config.yaml
norm: "layernorm"
attn_scale: 0.125
init_std_o: 0.00291
beta2: 0.95
max_grad_norm: 1.0
Each number is 200 + 40 x the weight over its row's rms, rounded and kept within 0 to 999. Layers, rows and columns count from 0. The size before them is the row's rms in percent of the matrix's.

# layer 11 MLP down, 160x640, rms 0.265, rows 0-87, columns 320-399
100,201,182,278,203,160,112,268,149,200,194,183,140,178,256,199,180,195,199,229,159,216,176,210,166,234,142,177,220,237,148,116,192,189,129,238,172,181,178,211,178,187,232,202,313,202,234,263,169,181,154,183,109,154,267,246,214,194,208,218,176,162,183,166,143,176,288,192,174,209,205,204,159,191,172,143,160,213,236,345,192
102,175,207,220,214,238,196,190,184,153,218,198,198,174,210,191,178,146,191,210,172,242,269,236,147,224,267,182,188,231,192,209,144,155,257,209,151,244,273,301,198,184,131,218,229,143,187,197,192,188,290,155,250,189,190,202,241,204,204,225,207,110,152,234,173,180,214,237,222,171,252,216,237,155,252,249,189,204,172,191,169
105,214,218,166,167,157,181,198,137,208,176,224,185,206,232,182,159,189,166,224,154,102,184,226,202,244,238,237,199,254,255,235,186,201,271,226,119,204,250,183,221,185,309,190,223,283,195,259,174,238,126,186,203,264,237,142,219,154,190,158,249,199,220,268,155,204,263,228,182,189,286,180,172,200,218,127,231,187,241,163,205
102,216,218,191,158,187,236,205,190,138,175,236,187,180,190,178,130,238,146,275,207,192,159,136,205,160,239,160,187,209,215,199,220,178,184,228,248,170,162,246,173,242,134,314,221,173,214,170,287,233,185,186,271,157,234,186,132,199,232,140,303,171,127,181,190,208,197,192,229,182,128,177,245,234,227,187,204,174,209,213,198
103,192,253,199,216,225,276,170,120,171,242,159,234,132,286,245,205,217,199,134,163,184,246,288,194,188,218,184,235,166,136,172,226,162,177,178,195,187,198,261,257,201,135,201,202,226,202,229,206,159,162,213,130,176,217,167,227,251,150,203,178,225,174,229,180,196,190,189,231,198,261,201,180,149,154,152,125,220,217,193,200
104,179,246,211,153,197,272,209,194,220,278,234,237,246,97,164,275,168,198,160,242,147,136,205,168,226,147,156,181,107,203,233,165,198,272,200,150,136,170,179,209,157,247,202,274,220,181,213,213,181,240,183,206,172,198,205,186,224,249,175,181,208,186,196,196,177,201,256,211,157,199,151,225,212,207,198,219,136,180,203,191
099,222,267,153,277,217,236,186,162,187,224,173,178,100,204,170,209,256,148,185,191,209,267,188,249,178,169,229,155,204,235,205,176,89,199,228,211,212,219,207,176,259,214,272,211,228,237,183,223,181,179,251,177,179,193,230,107,187,240,202,158,186,275,184,245,208,248,225,259,216,199,209,285,222,147,235,201,188,251,242,212
101,175,147,201,217,150,155,193,153,174,161,225,209,212,253,191,171,192,161,177,168,238,199,208,242,254,99,242,153,176,250,222,146,221,206,245,257,225,151,186,229,178,132,160,165,192,184,208,209,175,257,164,150,250,223,185,244,214,211,153,202,171,205,193,221,144,120,203,256,157,261,170,170,195,228,189,201,176,209,246,210
097,281,212,189,178,164,183,182,198,149,222,169,245,251,135,218,231,248,120,132,165,246,170,186,189,196,198,246,160,157,179,236,200,175,220,220,206,204,181,176,171,211,216,189,198,220,202,191,217,246,199,181,220,206,171,177,245,207,211,175,279,185,239,231,119,175,118,210,162,208,189,237,219,207,208,299,217,289,189,127,200
099,193,201,219,224,186,239,196,230,181,178,190,178,203,216,234,146,190,195,182,244,247,228,169,156,213,193,171,148,162,137,207,196,233,216,176,192,174,182,206,200,222,183,188,186,154,219,265,201,172,174,194,192,237,198,164,153,213,189,180,231,227,160,263,247,148,235,103,226,161,220,224,244,179,205,149,238,200,204,186,264
099,211,210,247,186,179,150,232,229,210,179,204,244,238,165,194,229,214,117,164,181,193,85,150,225,173,192,255,172,162,90,190,84,91,219,206,155,151,202,247,240,110,136,189,177,235,192,177,154,210,195,175,206,63,162,269,108,179,192,146,116,243,116,213,182,180,104,158,222,160,180,185,187,186,182,223,152,222,161,119,167
102,263,175,222,223,235,231,235,264,223,200,216,209,281,239,197,219,156,163,161,169,210,237,223,157,211,209,185,193,181,237,241,143,202,229,188,252,207,261,168,245,143,118,231,267,171,147,205,215,156,273,128,167,218,194,224,148,143,114,252,218,186,273,232,162,119,162,195,226,192,154,207,234,146,203,174,250,182,214,234,192
099,177,187,233,90,226,233,188,168,177,242,113,184,169,265,226,181,202,314,210,174,159,147,176,127,208,238,157,173,263,184,229,192,193,170,208,208,216,285,214,222,169,182,213,242,239,213,215,217,230,180,143,204,110,169,212,207,209,147,269,204,271,255,216,244,224,173,155,269,185,183,283,251,231,172,230,256,261,196,202,261
097,149,202,193,172,173,168,187,229,148,211,188,133,201,190,199,267,164,218,226,191,177,255,239,242,252,248,179,163,216,213,228,197,228,251,180,193,129,212,194,204,149,263,229,184,203,217,178,174,232,201,232,240,202,198,259,203,227,219,252,302,213,185,151,208,206,208,224,243,197,223,159,201,165,202,185,219,142,203,67,129
102,223,253,215,224,157,175,236,209,171,188,280,273,144,204,194,217,233,185,237,224,247,243,233,161,224,228,226,251,183,234,178,191,211,147,173,282,231,181,183,191,190,165,195,224,172,282,157,143,216,232,102,169,210,197,193,180,198,148,208,228,139,218,222,273,216,114,150,203,185,207,179,228,254,259,228,202,208,252,215,214
101,227,162,163,131,278,281,235,231,204,238,197,189,247,190,314,116,176,167,268,173,129,233,164,256,175,174,208,141,200,244,246,239,224,223,121,229,171,145,173,195,187,233,148,216,152,246,232,168,231,170,156,216,194,294,227,224,176,232,155,261,254,226,166,139,153,204,176,191,233,178,209,180,176,163,176,229,197,194,270,187
101,150,219,241,162,215,183,211,268,138,120,100,144,229,227,252,207,239,235,259,213,242,205,219,239,197,117,265,181,181,298,137,182,140,253,184,181,178,218,199,232,179,237,273,293,144,167,202,197,172,178,150,105,162,226,267,154,227,222,201,181,173,234,188,163,174,184,182,222,182,240,187,223,217,235,200,155,217,83,174,232
100,171,172,252,213,209,193,174,218,188,138,193,187,179,146,270,185,194,219,226,183,223,292,189,210,152,191,188,179,184,249,127,160,220,169,180,216,177,197,230,181,118,176,190,205,251,206,165,215,188,213,238,245,183,164,201,217,229,182,154,177,299,216,129,191,127,196,237,212,170,224,186,191,185,123,151,157,146,243,217,179
098,229,210,185,262,179,154,256,217,259,216,215,236,246,220,280,137,126,234,225,237,235,306,172,197,232,206,147,224,187,239,161,261,223,151,176,255,224,222,261,206,260,224,171,229,189,162,204,181,234,197,206,233,304,190,213,208,220,211,221,287,139,115,262,227,180,175,162,172,126,207,161,185,189,179,235,109,183,230,140,294
098,251,168,115,111,217,219,265,247,170,180,316,207,186,166,197,267,190,286,244,175,169,193,106,181,120,194,218,225,207,227,199,196,252,233,224,176,248,208,140,212,203,173,207,151,218,241,224,183,165,227,248,215,219,180,176,206,220,199,115,180,218,207,144,159,171,200,202,100,199,193,200,194,173,204,220,146,173,226,196,213
100,185,205,201,246,253,166,176,268,181,226,217,214,179,116,245,156,141,144,178,190,197,252,195,179,219,196,211,156,289,224,194,202,177,237,235,136,221,234,199,137,169,162,196,285,238,140,266,105,195,222,187,262,243,242,254,238,233,189,196,198,140,222,207,163,180,298,184,261,134,168,257,180,216,174,151,156,174,152,253,249
097,173,166,177,156,187,158,255,222,271,197,213,171,216,255,198,208,268,247,219,192,186,186,142,233,203,248,272,183,209,244,206,136,255,167,146,197,267,162,178,215,207,207,260,219,211,248,262,161,256,209,169,245,117,288,253,307,206,297,163,237,181,167,232,238,153,120,121,203,221,196,190,201,248,139,228,129,241,170,243,150
099,166,180,222,229,208,161,230,255,261,149,180,175,169,157,175,232,183,111,176,222,243,164,190,160,163,212,169,142,193,137,224,229,149,227,273,243,210,213,242,208,250,292,227,231,145,215,206,224,211,230,211,209,209,204,237,203,107,164,218,218,164,235,277,197,170,121,171,161,244,218,177,239,185,182,194,150,158,255,238,194
091,188,130,241,189,129,229,184,229,177,172,216,149,256,176,133,139,191,224,266,184,260,172,169,206,156,244,192,190,194,173,222,179,170,232,195,262,128,212,206,205,195,224,186,210,191,136,189,219,203,249,208,118,159,137,186,151,217,237,207,266,191,204,165,151,243,295,297,155,280,183,236,182,210,181,193,167,168,270,163,233
099,233,261,236,278,156,281,225,162,194,285,242,117,209,222,155,236,276,152,202,254,229,170,246,264,167,227,222,251,221,195,228,182,201,187,160,253,224,182,167,267,222,179,240,222,189,198,146,288,186,180,126,261,131,236,156,185,199,241,202,191,213,209,186,209,148,177,148,232,198,195,225,169,156,239,165,239,171,215,277,212
102,196,180,182,238,161,219,175,198,185,249,132,165,193,181,135,178,140,154,234,142,75,142,229,220,223,283,172,168,181,186,211,159,246,187,197,210,271,161,229,170,220,175,214,270,174,275,196,168,206,202,213,242,177,210,250,236,162,185,204,195,221,238,182,199,189,158,140,137,263,262,148,237,202,184,202,225,176,186,125,194
098,233,215,234,215,153,213,224,201,206,135,222,161,187,167,196,197,193,158,200,207,280,233,135,162,130,173,133,232,188,214,176,273,231,225,231,143,229,121,179,189,192,183,191,191,191,237,221,243,211,192,253,140,216,170,180,173,223,120,188,225,209,169,210,111,222,242,197,225,208,219,233,170,123,202,246,182,137,165,241,240
096,198,85,202,296,249,161,233,207,146,201,184,145,180,241,267,194,179,218,202,116,245,225,232,151,287,277,251,146,225,185,185,171,197,209,209,257,246,178,252,276,257,144,263,192,221,201,190,176,254,166,217,129,242,227,226,175,237,234,139,164,211,115,212,215,238,162,263,293,199,186,167,176,203,195,184,149,261,158,161,203
098,230,196,155,155,135,216,169,165,218,173,196,131,184,243,197,147,252,180,233,218,183,206,214,192,231,249,199,214,172,151,222,199,251,234,229,130,223,180,185,118,123,287,180,220,196,247,194,216,213,161,109,200,163,236,201,138,233,207,179,188,301,101,162,261,186,200,159,132,240,200,167,239,194,270,163,190,239,162,81,284
095,254,163,165,263,218,270,221,187,293,175,291,177,194,228,290,173,181,120,199,224,161,275,243,180,214,175,165,253,112,179,181,146,299,145,198,186,247,211,169,206,114,219,193,192,261,168,229,136,182,199,263,232,218,190,218,248,259,212,162,208,201,240,154,222,204,220,151,236,236,143,240,214,187,187,188,214,225,191,189,228
095,162,172,251,190,202,216,206,278,204,219,173,203,186,258,211,188,188,148,218,187,219,238,158,240,226,188,183,216,209,179,225,201,228,209,162,176,171,253,221,177,204,139,178,142,164,250,157,230,225,126,259,250,194,210,248,222,158,214,171,105,204,252,241,200,180,212,179,176,142,240,239,194,100,257,124,295,167,120,288,285
093,213,257,145,218,256,246,212,189,212,240,160,228,146,175,212,231,192,176,237,166,165,185,146,202,142,170,167,146,252,175,198,181,191,213,270,149,218,142,160,162,173,198,125,166,155,110,205,166,198,206,149,294,213,179,308,213,104,248,188,273,239,176,212,292,153,171,213,194,215,170,178,145,260,206,222,197,238,123,191,202
103,203,210,176,256,221,142,263,190,212,204,254,164,210,201,176,189,257,175,169,108,191,157,168,270,189,237,180,170,181,108,197,196,190,160,143,191,200,220,147,247,212,216,175,214,171,186,276,223,149,242,154,280,235,173,236,258,117,213,176,163,182,139,291,217,195,173,103,228,190,199,269,219,203,200,212,228,170,204,231,237
101,197,278,274,216,154,174,149,166,220,222,226,174,200,219,224,184,221,184,202,115,223,251,219,216,193,215,234,219,166,217,225,189,190,233,195,187,216,212,187,157,208,160,163,219,182,211,151,137,205,229,185,184,222,228,233,280,176,194,211,172,170,195,136,255,250,220,312,261,206,195,179,175,247,205,113,135,182,116,166,188
097,210,244,198,209,208,198,187,207,142,329,164,138,154,221,208,146,170,168,195,283,174,175,202,203,201,230,194,167,275,247,164,234,242,215,128,143,207,260,133,211,266,186,240,157,242,195,251,187,147,171,287,145,202,194,176,187,269,230,153,193,213,177,200,218,175,193,148,195,283,154,225,233,198,196,235,175,139,233,238,219
098,176,140,187,124,118,199,230,166,193,234,156,260,273,203,171,170,164,175,192,236,216,198,178,178,213,190,257,179,178,205,213,210,210,211,256,234,259,237,180,107,239,160,140,184,209,159,172,139,185,119,235,187,136,207,204,254,173,224,234,248,187,148,173,193,178,205,207,162,311,183,198,167,171,183,198,171,196,121,181,158
096,171,152,258,159,196,209,189,232,234,278,182,266,128,275,222,213,195,108,240,223,154,154,230,215,139,318,204,144,202,224,195,186,167,203,167,114,184,271,263,160,228,246,180,237,185,205,214,162,247,222,153,223,175,173,241,130,224,188,140,215,163,166,242,271,232,155,159,176,257,195,172,209,177,212,156,159,216,237,194,132
103,247,265,212,158,216,193,183,209,145,149,154,113,233,164,204,191,199,185,232,184,180,195,214,248,188,259,220,185,226,272,213,256,189,200,159,201,261,131,214,202,202,230,235,246,146,223,202,253,155,301,239,222,137,147,212,233,184,238,245,223,258,237,207,174,234,217,145,176,187,189,202,201,223,142,169,179,190,193,203,157
101,234,153,242,137,238,247,174,205,198,213,210,196,238,239,181,186,194,150,286,172,196,186,205,192,256,184,166,195,206,206,158,243,188,228,147,92,194,183,183,182,263,165,195,132,183,196,189,169,236,136,203,221,151,133,207,207,222,234,252,170,140,186,159,250,179,187,203,283,271,234,265,127,221,198,170,252,202,161,210,128
097,204,235,171,186,148,223,253,151,161,196,188,194,296,207,213,194,233,202,241,222,251,94,212,207,239,224,266,210,232,215,214,174,223,180,171,193,189,226,201,217,161,120,214,152,161,195,166,256,159,178,154,263,202,219,165,176,229,180,207,186,183,186,253,138,185,228,206,176,228,218,203,249,237,188,224,226,230,212,199,214
101,234,161,234,189,257,208,178,199,213,192,174,247,150,170,219,165,250,216,236,251,284,205,200,228,243,183,209,189,177,213,184,319,161,201,179,136,201,167,170,228,150,246,226,177,157,193,191,176,184,253,181,188,150,165,221,180,251,220,213,205,341,186,169,188,120,219,165,166,227,168,203,242,187,218,160,203,185,248,227,190
095,170,155,224,204,223,109,269,182,233,127,142,200,229,213,185,212,149,210,221,191,251,220,179,157,269,235,222,239,178,137,201,139,192,237,246,108,191,156,185,214,268,175,176,123,159,168,191,161,194,182,209,224,139,264,181,279,197,224,251,263,130,206,162,198,175,191,169,147,300,214,255,218,134,254,179,142,180,214,143,173
106,185,211,188,233,252,209,235,204,221,280,95,165,233,147,148,226,187,166,205,209,143,225,189,127,201,178,202,245,178,264,167,215,199,219,235,216,235,210,216,217,187,207,233,164,182,143,252,197,127,239,292,197,207,182,233,169,184,175,251,155,177,166,209,195,208,233,221,215,140,207,188,215,185,257,169,115,214,226,224,220
096,156,191,182,222,155,139,182,230,211,183,143,209,163,347,127,163,220,187,214,221,181,270,292,147,225,201,165,163,225,167,198,238,204,233,215,211,251,182,204,183,267,150,237,197,236,276,254,202,146,228,166,171,154,191,204,242,164,230,171,198,171,208,241,217,244,203,208,148,194,219,171,162,109,204,186,219,180,227,258,173
099,159,176,241,177,252,145,134,149,231,176,208,205,199,192,212,286,248,151,200,144,205,161,245,257,203,198,139,187,172,185,232,174,217,199,242,175,189,198,195,151,242,227,270,262,176,195,159,161,175,222,210,176,170,156,240,204,262,264,200,189,164,198,197,153,159,167,220,171,194,218,237,177,258,213,211,117,156,222,169,238
098,162,194,214,254,160,145,186,231,181,237,179,284,270,239,160,216,223,245,183,233,199,187,208,209,247,232,165,212,122,243,275,218,235,223,147,154,217,297,230,202,226,241,146,227,311,235,222,244,195,183,134,195,248,128,163,133,224,142,286,204,211,192,238,226,192,181,278,245,278,150,217,232,196,308,153,131,151,176,145,230
105,248,121,204,257,202,174,162,225,264,227,190,219,221,270,247,240,232,275,188,217,143,230,191,255,134,225,229,218,186,289,225,312,195,183,157,238,216,179,222,198,187,166,212,156,209,128,243,153,202,178,180,159,231,189,194,218,190,208,158,231,194,201,165,216,231,286,127,227,256,304,204,214,171,227,152,171,161,213,177,192
102,177,150,109,204,161,216,211,232,220,190,148,166,199,186,192,245,211,202,193,100,196,142,164,177,231,219,228,182,206,257,227,282,166,222,204,248,219,189,197,188,121,187,157,249,227,249,179,172,245,218,185,299,212,228,194,93,227,187,169,180,173,204,202,147,154,207,199,172,238,165,230,214,209,142,250,240,214,174,204,269
105,234,172,144,210,242,156,179,175,167,114,195,195,152,272,159,274,163,225,200,157,189,197,258,179,120,152,210,179,170,224,152,169,173,192,194,175,141,159,269,249,238,192,139,256,137,205,221,200,209,139,214,221,144,180,184,303,128,211,208,224,225,239,229,240,228,278,222,234,196,187,178,218,265,157,176,207,214,187,203,246
101,167,251,133,220,160,205,187,301,286,187,161,125,189,139,178,199,251,202,198,206,142,207,116,165,174,153,235,186,164,216,199,210,146,231,192,183,198,150,294,215,221,271,218,155,170,210,191,277,265,113,190,177,235,166,198,217,163,155,134,129,211,270,211,159,213,197,230,216,198,116,216,237,190,184,232,268,180,155,122,134
106,218,128,179,177,313,241,154,161,165,194,225,178,197,227,203,221,203,187,237,254,176,206,252,290,176,183,255,237,145,181,216,162,251,285,221,187,236,180,163,250,166,224,184,231,220,206,252,190,205,163,202,197,233,264,182,226,223,207,157,204,212,291,192,232,207,223,167,298,141,211,150,239,170,203,202,273,185,213,209,132
100,233,147,235,238,179,176,269,243,163,228,254,217,94,304,223,184,97,186,195,215,213,212,175,172,105,245,118,168,244,283,200,191,164,215,164,196,74,228,144,189,156,136,186,210,177,201,255,209,239,166,300,284,237,200,185,255,201,153,201,172,190,113,192,158,165,232,241,233,109,198,169,204,172,145,163,216,215,233,217,225
099,195,249,234,208,181,214,184,192,181,231,189,205,234,196,213,201,98,149,345,272,264,122,224,190,209,127,200,243,162,196,206,218,229,195,274,159,251,186,160,153,291,273,207,167,189,209,261,250,247,164,252,177,199,171,234,191,202,136,111,223,209,218,208,150,167,272,224,225,117,159,228,124,223,215,210,180,211,202,218,187
102,249,216,211,222,209,159,236,174,178,146,161,173,194,237,171,236,227,185,185,201,216,189,201,219,213,223,89,102,182,238,257,256,276,276,181,186,194,228,231,267,160,296,271,195,219,202,256,177,220,186,203,203,203,165,169,159,219,204,226,211,200,225,239,176,217,258,167,201,232,188,149,176,170,267,202,298,234,236,254,160
091,155,218,192,167,173,196,226,245,199,161,204,184,181,220,162,207,226,228,125,205,225,290,104,171,227,205,160,210,168,200,267,159,125,107,299,218,161,222,220,291,209,189,202,232,241,242,206,181,216,191,180,188,206,225,176,201,204,186,203,219,192,127,220,191,129,159,151,172,198,181,191,133,270,210,176,246,172,144,212,252
097,178,159,103,151,195,146,187,261,146,203,222,176,192,169,181,177,224,175,262,193,240,262,197,144,221,229,97,253,178,230,162,218,198,257,235,174,155,187,190,138,150,279,217,238,183,189,230,256,241,226,210,198,226,199,231,189,181,133,236,184,228,140,176,216,205,204,243,173,186,197,211,262,178,278,104,96,207,227,193,190
099,186,233,198,175,166,241,218,227,193,252,263,260,187,264,175,261,241,224,190,203,211,192,176,237,126,203,216,199,142,164,194,187,209,131,203,162,211,172,265,188,190,185,277,231,234,156,247,169,275,195,113,184,129,194,205,207,179,223,201,264,196,263,213,149,228,247,189,252,213,266,140,281,123,153,211,155,197,212,188,235
104,221,223,182,199,275,195,183,182,256,180,146,205,277,212,231,230,188,261,152,233,239,211,221,131,224,199,221,235,198,250,205,248,184,218,199,226,230,213,224,223,228,212,187,208,232,213,194,289,207,189,196,208,211,216,253,198,230,224,196,194,186,141,234,209,191,258,181,179,208,216,195,251,116,131,225,211,222,143,228,145
103,108,199,140,239,131,189,287,238,169,186,227,120,201,139,166,179,163,229,220,216,218,264,208,176,197,175,187,139,285,264,175,226,222,138,244,208,179,223,204,211,179,194,211,224,201,267,192,124,256,174,218,293,199,170,140,195,245,152,172,228,225,104,223,193,168,167,289,202,262,153,165,194,224,237,203,197,209,146,232,221
102,168,236,200,260,199,190,177,271,218,191,166,210,154,202,273,208,248,209,184,224,204,196,247,109,133,234,172,291,180,173,192,218,267,176,265,186,206,176,307,183,171,177,232,250,206,191,198,216,196,155,219,188,174,242,163,180,178,222,220,264,182,213,172,195,199,151,266,151,113,151,193,265,255,197,201,259,169,158,229,206
102,197,152,147,221,204,176,216,215,143,193,179,273,247,176,196,219,219,229,178,173,159,221,181,210,213,197,204,164,156,164,106,235,241,194,179,249,267,212,196,187,239,223,207,187,123,218,231,225,118,261,149,303,213,252,179,206,178,162,177,135,154,184,194,215,190,275,217,123,239,169,196,192,229,149,183,80,227,179,233,215
097,174,270,173,189,270,194,119,295,296,204,209,231,160,156,243,239,200,162,174,220,219,212,193,222,183,213,203,247,213,213,142,198,187,164,260,180,220,198,214,229,211,203,209,253,232,217,107,180,185,247,129,138,230,197,259,178,247,223,262,197,194,257,198,263,187,193,217,210,151,209,171,176,169,154,161,216,136,199,214,233
099,249,188,253,156,217,207,212,213,233,160,173,180,254,125,128,251,248,187,241,187,195,167,244,141,216,284,155,244,270,171,199,227,175,197,188,185,198,154,237,170,168,139,197,109,211,169,270,195,256,157,217,184,220,173,228,214,253,193,149,194,176,215,276,237,174,130,139,242,144,141,202,225,74,212,249,170,219,181,196,111
098,190,241,211,168,187,159,196,266,192,186,175,139,248,203,227,217,166,179,248,153,220,244,205,193,203,155,172,197,176,138,182,184,144,232,153,144,218,186,116,131,183,198,162,268,202,250,222,84,234,183,252,197,221,205,228,230,174,182,222,217,209,195,221,255,137,187,153,209,194,248,234,226,198,237,264,169,222,255,182,186
100,281,175,229,224,121,238,165,261,206,226,128,202,196,86,120,162,240,189,202,190,189,184,182,221,297,307,212,141,201,165,175,178,282,198,210,200,192,187,243,184,237,255,229,230,136,215,157,241,228,236,167,123,188,238,173,159,271,220,175,226,148,225,220,265,243,252,134,193,117,157,189,148,149,237,237,204,166,198,241,265
105,198,179,199,201,182,199,185,90,247,286,249,225,283,222,285,122,142,251,209,169,248,215,166,172,236,250,230,196,165,230,195,159,192,141,134,214,297,185,279,110,244,250,192,228,200,204,239,233,165,230,194,220,171,155,198,170,217,243,200,177,267,248,192,216,187,248,168,222,195,242,234,176,220,231,182,198,192,228,251,176
100,193,246,143,197,187,175,166,192,210,219,219,267,149,226,265,207,211,233,182,190,188,226,203,160,145,200,288,164,228,181,184,201,176,218,287,165,193,237,209,258,168,215,173,213,207,218,172,174,253,171,209,271,175,174,252,198,158,166,178,106,309,237,144,232,189,273,238,193,233,162,233,141,204,241,129,235,195,174,142,121
097,182,205,227,241,206,226,252,196,280,217,205,215,130,129,159,209,217,233,203,210,244,240,207,193,158,208,186,236,207,187,128,253,148,217,197,196,230,182,222,171,191,169,163,205,254,178,162,117,165,251,267,230,178,201,179,162,204,194,112,196,209,159,231,244,167,164,147,252,220,127,180,168,226,234,177,213,259,186,172,164
098,218,156,243,257,203,213,209,238,176,187,322,247,166,204,231,268,172,200,147,220,189,208,129,240,273,162,197,118,210,196,209,197,200,224,164,245,244,239,191,261,159,238,202,197,150,290,200,234,159,205,234,172,224,271,228,201,148,229,189,193,223,211,239,191,217,146,271,174,213,156,233,174,207,202,236,187,267,205,174,257
101,150,175,244,209,238,202,245,225,184,193,208,203,166,243,241,176,195,199,198,211,241,228,251,251,233,197,259,277,197,235,161,303,213,192,226,213,188,171,121,243,263,209,240,200,241,187,195,164,225,204,202,124,185,137,125,235,266,192,252,281,232,216,208,210,261,162,234,212,176,235,257,203,152,224,188,194,213,191,221,128
103,195,201,178,188,189,139,198,156,191,185,202,304,200,112,163,154,241,283,268,223,220,193,206,160,223,187,176,171,202,224,199,220,216,136,193,127,210,222,276,204,229,159,219,102,219,246,207,161,177,246,278,245,234,203,210,295,228,166,188,203,180,224,190,215,259,290,226,175,230,232,232,201,162,232,144,148,175,179,230,191
097,251,271,198,191,142,229,230,204,307,182,236,210,172,187,193,140,140,280,181,281,209,167,296,214,193,138,218,180,267,235,183,206,255,192,191,176,216,205,175,172,211,201,160,199,184,256,202,239,136,216,176,203,227,207,164,196,207,125,235,114,229,153,247,156,215,175,205,184,161,237,276,212,187,192,201,167,223,217,212,198
108,164,293,185,194,206,242,189,240,169,262,205,236,207,160,156,175,184,240,128,155,159,185,222,216,165,211,209,160,212,152,224,143,204,179,275,187,179,213,216,162,168,166,221,173,152,243,189,197,167,207,251,162,203,231,228,266,277,227,225,218,121,187,202,224,152,119,203,202,232,214,161,144,216,271,201,243,194,264,202,110
102,178,143,161,176,191,175,166,217,238,208,185,195,228,148,245,198,137,194,179,206,236,94,192,216,178,216,170,254,289,158,122,200,174,151,199,228,213,257,208,227,191,145,162,178,268,132,209,177,187,277,163,149,206,222,186,210,177,178,223,216,237,219,212,150,126,210,228,154,255,222,191,162,160,199,182,215,242,142,159,182
122,206,170,270,196,212,264,247,213,121,202,239,184,203,203,130,176,157,253,164,143,232,184,171,189,139,236,202,188,125,138,254,219,221,149,223,229,171,204,167,173,220,242,195,177,188,233,176,220,177,214,257,226,160,189,185,180,191,192,163,229,172,231,205,90,136,223,130,216,195,182,161,225,237,214,264,214,226,163,297,226
098,175,203,194,199,219,190,207,242,180,260,236,145,213,178,274,118,101,178,189,252,166,218,146,171,229,200,232,120,221,208,213,237,235,241,161,220,228,210,204,243,124,240,187,189,169,197,173,225,186,192,153,270,167,268,221,194,227,193,209,184,165,201,216,240,130,181,241,198,227,210,222,206,247,227,245,206,186,197,218,191
099,205,248,154,260,182,158,220,221,232,265,169,227,190,215,211,181,221,174,180,234,238,252,185,269,159,127,218,211,210,177,199,174,203,210,210,202,186,147,226,251,195,183,272,178,211,177,166,239,234,163,229,274,162,239,203,174,183,190,228,239,237,256,242,235,226,74,161,195,174,199,197,221,200,212,278,150,266,184,150,200
103,258,229,188,182,201,218,207,152,230,134,231,231,195,261,218,199,245,146,218,179,177,188,159,210,106,212,225,163,210,165,214,220,227,242,304,178,193,167,221,154,135,201,228,253,187,139,302,196,223,233,208,176,180,222,211,174,155,181,187,199,199,215,199,195,158,190,199,257,230,241,226,250,267,97,224,157,125,217,238,179
097,274,172,194,194,292,160,181,178,194,222,222,189,177,168,220,257,104,228,157,183,178,211,207,217,151,215,223,205,219,177,210,240,246,248,273,174,200,202,239,208,186,230,187,153,265,170,200,178,211,147,241,274,197,231,230,132,221,189,268,184,164,105,292,151,165,188,198,159,211,202,203,200,189,199,223,236,182,234,162,246
102,201,227,181,233,176,170,241,143,167,214,216,227,250,201,181,224,140,277,238,212,246,196,224,319,250,236,266,126,236,202,223,172,175,226,184,176,150,147,221,200,228,214,225,211,238,196,238,206,200,241,126,189,135,240,207,145,289,143,177,211,154,176,202,244,269,189,204,255,192,231,228,151,274,223,254,205,195,149,291,164
104,166,146,222,159,244,197,137,218,247,188,174,185,167,230,227,222,214,253,238,153,214,175,229,302,211,117,213,238,184,203,213,134,217,174,227,185,162,234,188,167,278,131,232,215,167,262,117,157,196,163,146,194,195,197,200,124,228,176,150,256,226,207,203,208,208,180,210,185,209,141,181,208,288,81,170,134,164,154,261,216
098,143,292,173,236,239,160,121,235,271,232,208,237,218,166,169,241,212,219,180,226,97,213,172,192,237,182,227,170,175,230,268,181,193,205,258,179,251,176,212,198,200,180,285,157,181,205,167,162,223,200,217,238,176,222,193,154,192,222,244,233,242,267,192,212,251,214,197,175,165,206,192,197,170,159,199,204,279,196,191,228
099,237,239,231,201,237,221,163,246,212,242,172,173,133,221,262,274,127,203,218,188,137,193,180,239,248,236,217,171,164,210,154,181,197,173,169,150,142,239,136,148,152,194,296,257,216,253,195,184,216,196,234,186,179,203,211,229,255,183,156,235,207,203,221,175,247,139,216,178,163,151,211,180,194,220,194,210,200,201,177,289
096,217,194,165,243,268,181,254,220,244,272,240,208,220,269,186,227,172,198,206,290,208,170,224,220,207,235,182,179,176,193,212,187,224,209,221,198,237,203,211,257,140,198,198,150,196,265,176,176,232,230,178,164,209,216,198,284,219,104,199,193,184,234,194,231,253,114,121,204,255,194,187,259,236,204,205,227,251,219,217,200
099,169,175,139,227,200,232,223,202,207,239,235,213,185,220,182,172,237,155,205,204,228,182,137,144,221,262,213,240,199,143,196,193,223,206,185,182,230,242,127,226,153,161,140,183,160,195,204,270,136,171,218,171,196,240,248,238,259,180,143,266,187,184,193,233,149,182,239,213,286,221,229,212,152,207,188,213,204,162,246,246
106,219,165,107,269,191,194,201,120,250,275,119,147,255,200,166,215,263,260,226,189,176,217,288,166,193,158,111,240,216,161,217,236,164,223,199,206,227,234,202,128,184,240,226,278,189,214,170,186,191,93,242,200,142,213,168,240,156,179,200,238,168,179,217,218,243,235,315,207,163,242,184,250,263,236,225,215,234,200,182,200
104,213,200,248,159,211,196,164,257,192,247,284,222,245,225,220,199,285,172,177,218,202,189,230,197,200,201,173,210,254,159,242,182,241,183,150,229,254,166,237,165,237,234,246,192,235,211,137,257,217,239,143,207,185,230,142,188,192,214,192,185,183,178,216,208,202,227,226,176,208,159,217,200,205,216,237,255,241,195,206,190
101,210,171,262,242,219,221,186,199,195,210,236,235,267,247,220,216,209,240,194,111,167,165,225,191,227,190,212,136,171,204,222,289,251,209,258,181,240,236,225,202,251,111,203,160,223,212,225,257,233,243,182,234,184,243,193,165,276,195,307,243,213,225,209,250,264,110,153,223,189,240,178,159,166,133,178,194,236,187,214,141